python train.py --num_hidden_layers=16 --init="orth" --init_std_o=0.0419 --init_std_down=0.0483 --lr_head=0.0107 --schedule="wsd" --max_seq_len=512 --doc_mask=false
Each number is 500 + 50 x the weight over its row's rms, rounded and kept within 0 to 999. Layers, rows and columns count from 0. Numbers have three digits each. The size before them is the row's rms in percent of the matrix's.

# layer 6 MLP down, 384x1024, rms 0.0483, rows 319-383, columns 640-703
101:552513529609474545500419486542475458509551473575538509504553521529579544522472496445478579492558553548548535504506485486511504477457450403573444521548515495531417480516450491466455471488567469
095:521427502451454523543534466508465503476476556525472496521421437495490395430390568639500495610452471513529479492483470512465470551533444528483550585490587517350418486531573484426507464439540469
100:459401458435525540555423524464543473594529499416549460473423606498535480461460495512493464523502643485469434498491537488503416556489506454496474507544576593476554551558495547492571569539523563
096:452488406512651482457512566542491574405419534527478537514440546476499454577508501502489515425441472539553568522489509555535490479477467538579598549492445447548540524492524541529450447424575454
095:504567525475461451468495527498542461465465496448507421531472513500554469410528524564494458545409492524517581550494563482595549528458540443516479522533506585528429506401487465565421435521468473
099:598545627563611559529498449553460583562447496445424549559462547477443480537524548491516527454511491476478535510475555545481529483485457537445501510485471544434547513493521596514548470499510529
096:510417434477533570421549497525559528521496522510499465555502486540483536451466433508526438467509503537396441538447477495528530463557484468502440437522598521475498506477561554524541454539415576
100:477452406477511502462470504494429526587432513455508509468500489578578452528528475483458506407618519458573516491492488484515552562454540527454510525499574401562422519419420500484456566504511604
102:419424526535479448489574539549520398432559553538535535526499474570530448510525411483433472495567472531406513433515512571510543469435540473552571593530500460444477530509520491553440476566425498
098:544545418442628512505518473406420460507441481534376471451477519563560515539580439553453575504479477571435485544426539541490420538569538520594551564524492458562517454425508344544500521425491444
099:526470420420535453558450465542469515538436474510404503540561480502567503551590562555486441531505496462556532504541490469624489456522488417440514542525523450520492505438490477495461450453537469
098:508448366522471493573645530500441455453457418458439523407483605556486455463505496415420539477591562481553465529446465559483469545507472436466533555509451507516459481516577460582364485471570501
099:497562459399440473555421474499533607477598443441547453542470449536437486513468579499581543529516459469419461501540468468463571460520491490512436482509476499513518474568526554425428461581405438
102:400553547465457550541511456465438543479512550517455605491449475549485559387473481500469500495478618525517483529547464500413499484594480581504501465501443451590516466534462538528465551441484616
099:470475429490511536471495488496525510479553457502488456426399487429473428577591519448514574476497416478507429455553451614445528496577598462531556444551456502552471462595487511493543505577524477
100:460426446495507477479510471582540461555445439406518489475501445464566521437494431509511496530497518446452445508539496533585512601505538500458432454466504499576495415572538455539387511464428570
103:457458542473500555521481495510458470454426523498497501471510459455433482511495558634522493619544507451519527495527500545473540490504444582532550508491495524474466532552523426525538518534508509
099:490516469590510533457461482484540499511497444381422572513527473451533466563488472531529568407530483474548499471510445537407524575500517425510538531528524502485471485483509477435459544584574421
097:544443592508550515616437511563372511534503452501545396402426542465503585488556489498475524592549546506509600542476433576485527495526464444449480555428533487355496532466529520461446475478518454
101:561528514472528574517504490462532428513459402542553521572541426475633420551496500489477499516430544485444430499512530546536540441434471502606479572486536429470510525516394514485591530471456540
097:484496510553506504581538543519500449495491498472521503541429524495546502533547548466530563480458444580479424525446487533565568511448512510526546451466500517453476562559496459561538550479444514
101:474595478535465534502432445441499490524521540490573501440555507518652476472468486492500529391525441509524522527515425485534505490415566554605499441559512511526524547604495580567590487464385510
103:507474594503442507513482540526447458484502567502510478486496489444420518555531522468473522481566513492605572464545456538476494480581473381423416556435503483473516482515481422517435635427522476
102:542532414505491551439517520464607487513542513579432558412588530580540462544512449498451490554511514492485546441596403585449551457467504505486521554494535506543576437550510500481542496560392464
103:436434483444522550471535514470407501514513473485495508416584516498511440477560519524464444493454463407511440511568521609427458474493510602447451506508577485523520491443442593684489549338499493
099:523509489530580412469546451417456610558512574455527467507500509478578433401443527490497487499542551521543486419591451582485528436464561474540397527484531603350473492535540500480559489582502486
101:506494435344453551508476446485510482453513512408510553522426442492493540494442534526549427501511528484500377538592559505542456447468471531447536562563587506567572475508552522557430507461470456
102:483477526483566503517540627439358362475508518514553562501514498461499546499597425563453512522583546481520433571490446505476474549602465455531560629522520558538394479501546487561503432586499464
098:548552502434460495534442518550506538470516512482480404625461562610481509449471447484460569530530468499547525537478582547499498451486486621476483517406550566506436577432534567452537522488439546
098:502533549512519477548476407454508524441494450524549448490514474492519471535550484511481460496507473462521554441557473525564501556497543492533473488523493524374389485467448490584406507547377502
102:454566505503549545483547435467548476467505436408524512494513560511485577498531532463469488453519436477502418519475531498461459455441533421575503485569460426496472462416439533489486470445573500
107:488475482600538533579585400430461496437568561459537504462552590457593517562476494547529449463559463526514500519552594458374491468467490522549486482496431468518529479536539378601570544408379593
100:563484571583529599449472478565520480507440452562442511474554464514612483469434568537452549471507525525563496508480518517610502573476450460432506602464504504516471539508479433443526479601503418
102:518517528568484466436539490579425509488516536541493470468475504541520557548547513381545480526509463542486479438532405481549464495525510535541501583553554521500508442564512441546452453463461479
104:525532613501402483520440427535498546528424524439570459550485504513498444473526495565551526559444439521447490559478606437389553523453548368509478493441483553441475498527516607431498606519501527
097:620472471522538553477437485509462516547485585521376503513502483465470506490424500546473446571393508517577451488532522541501424477428560487482459525524451513492526463564630500482475417487541504
101:491568563541582605550561523522435458535505552482590517473529502504546512559475474449484533430525499457544464567466547483471460516446547478511534484385523471420549427505483534558523504512497449
101:474572434455547389509539472466440504547489495594449362423425477563474548458540489499526494551486472492557486427477533437507574580466460494517443558483625586442532552554500541460496461496428437
103:548495525454486588448473541461459417468444494497566417499474440430413532428470477616534519507513446515460523437469514473469496408531546450469491539559482491411498445542492397431541577515463431
100:498455417441494478433514554497512499458523578482557529493504592486511563552525570500476503455521533460523484507507424486511557474517417419545465526543539521536554547439521529579472529569551533
095:565528457541573579566479594496551537534525527523510575501560508469593545509465512497477515536477563468558494408487429498513546534411517477573529477601502493562519576504465518461451587511516525
099:547480518524532492474578526526492466471509466414496549451468525489569518501491470529384549436593465364591469453491512478536512480508496472468479605515516498500581503460546506466416425504499499
100:402530575474530621446493466462480471528514442572409490425552546482524516524493494499643540544437553471498498474490469523510617337536511530549461547490420550526395571388419526508569548579496535
104:492538501502418525441497505518540529492505501539591551533487508508593489485465478562529580468435473563455522462530454470476461438478500447424529496450539478478580466481488482467480458528526510
099:463446510507468508431588567516584412513436530535345521584491434537421518597465576556564421504463527478429562583496483448423579459444566437607531400458557430533486488452490500547435456495421534
095:550480535428474557475519502486542403453453449434525504507571611443509438504452412457518476522486521552466414496488459486546538515496433514535463571418425569466326459499562460451434419583469522
095:440558513501400513498511523409488506559515454478489465519529522548508462411487489535564523598513529562552451470526562489496470499442399603527530581470423470467467425490483519521503524535478535
101:442514491517616524512476479385388451453409445511474532443500506472456449524525620532510547493513461559491540454443407469535575400530474442464436518464487461467479434539519524530530487621511394
098:628330531461512527511493573512512536483526459433456452571429506580604511416542487543465481521497509491496578578498482505438512502481560500430483585541428496588425477485514449584495501474587449
104:551553537431441500488524509504458560549446521521542470487590541477479490546504503464443496493488361446556561464554450534518448490596524567514479514526503549520593480495437545506480486470487484
096:426563511575396521510528508399576527499559530577586480444431512550523485498496624529451521509562587596464563462529467599533510554578525512505526577511526450401490491456456516439564511415503448
100:554523487498492551519504430413452575546505487553441471522487445576507493499565492540461592536519544552448480480508513447493512567515481388549491468525567526528588576530446398511451537624447444
105:523555467439452512401538451601463500504491521531578542569458494423510474537573520472499464404435437509392469528533576478493537480473550505505501465514547504427371550510454631438453436551469562
096:582483566479534425554520498574506498549442474484532487546509523543483544563473485500478499452476551476423521459483516477463572479510515585434476501422443480504623435537474508541552518530459493
099:559498483537467501540453529501451597493467502529580449572529562446514529540450473511563485496523400546553488561516507461544440520561460438487534472585526468475629489590538461490472556468355459
106:494468482616482413483485447594508493557529603521444423539470544487556512507562528468583463552511472451456524431551517515575441563475530432553486487493538523552465503492510494542569510492500504
102:361521474538452483594440430472459521453566489442505573453415487517454484547486520546501445509461508539416494488533489525567421533458510532471465425514465420472513523504592560481467519494583552
103:413454575543613517524468449491470628429467576453484589498531535526440531595527491451464520485445535464410502510551487528436484511526569465559475565558557510540527512550495426519532399418464481
099:543516509533453533547553515580457467526465504471541532457558506441555554492546365417414510573506484520459496517568428506462503425464558521489558535476526482529559639550542510533573578578462530
104:537449431469393482572477504526568505479483563423588566454490442513514488558469519517490460588512427452514493425477430465442496422599499491519470446485491486447479489507570489517513515378438441
097:516462523473527521448515496480489553514493443458492476512425500531468463489458520425410501483519389472575541518461483533510407550520501592554362483509527436461345531428494556490578451390557538
101:406575441464512496492458623517439612524455519533486521588508562477480496543507475518514497587533438536435493416427537529438461584524485425484492554531499491510490478574566423455508543583427535
095:534585482408515510400419533478470548488509452487488460570426426427547485546508482414508494526404409528515463501466406558524413494498494459509484445559502545454482421453496506484441591547473511
098:551525474478469467576533468525460475560502510442549500533511431443495534472557469563504457551528512571449484453539513474562458547454534529544500505452480402541473486442454506544442671482479508
097:518644501380492551448534546598596533462463538404567481497552478468597474504455524456495496536568540471473545447408502625581517559444424452521503504503477533485536522507534516462568494516505500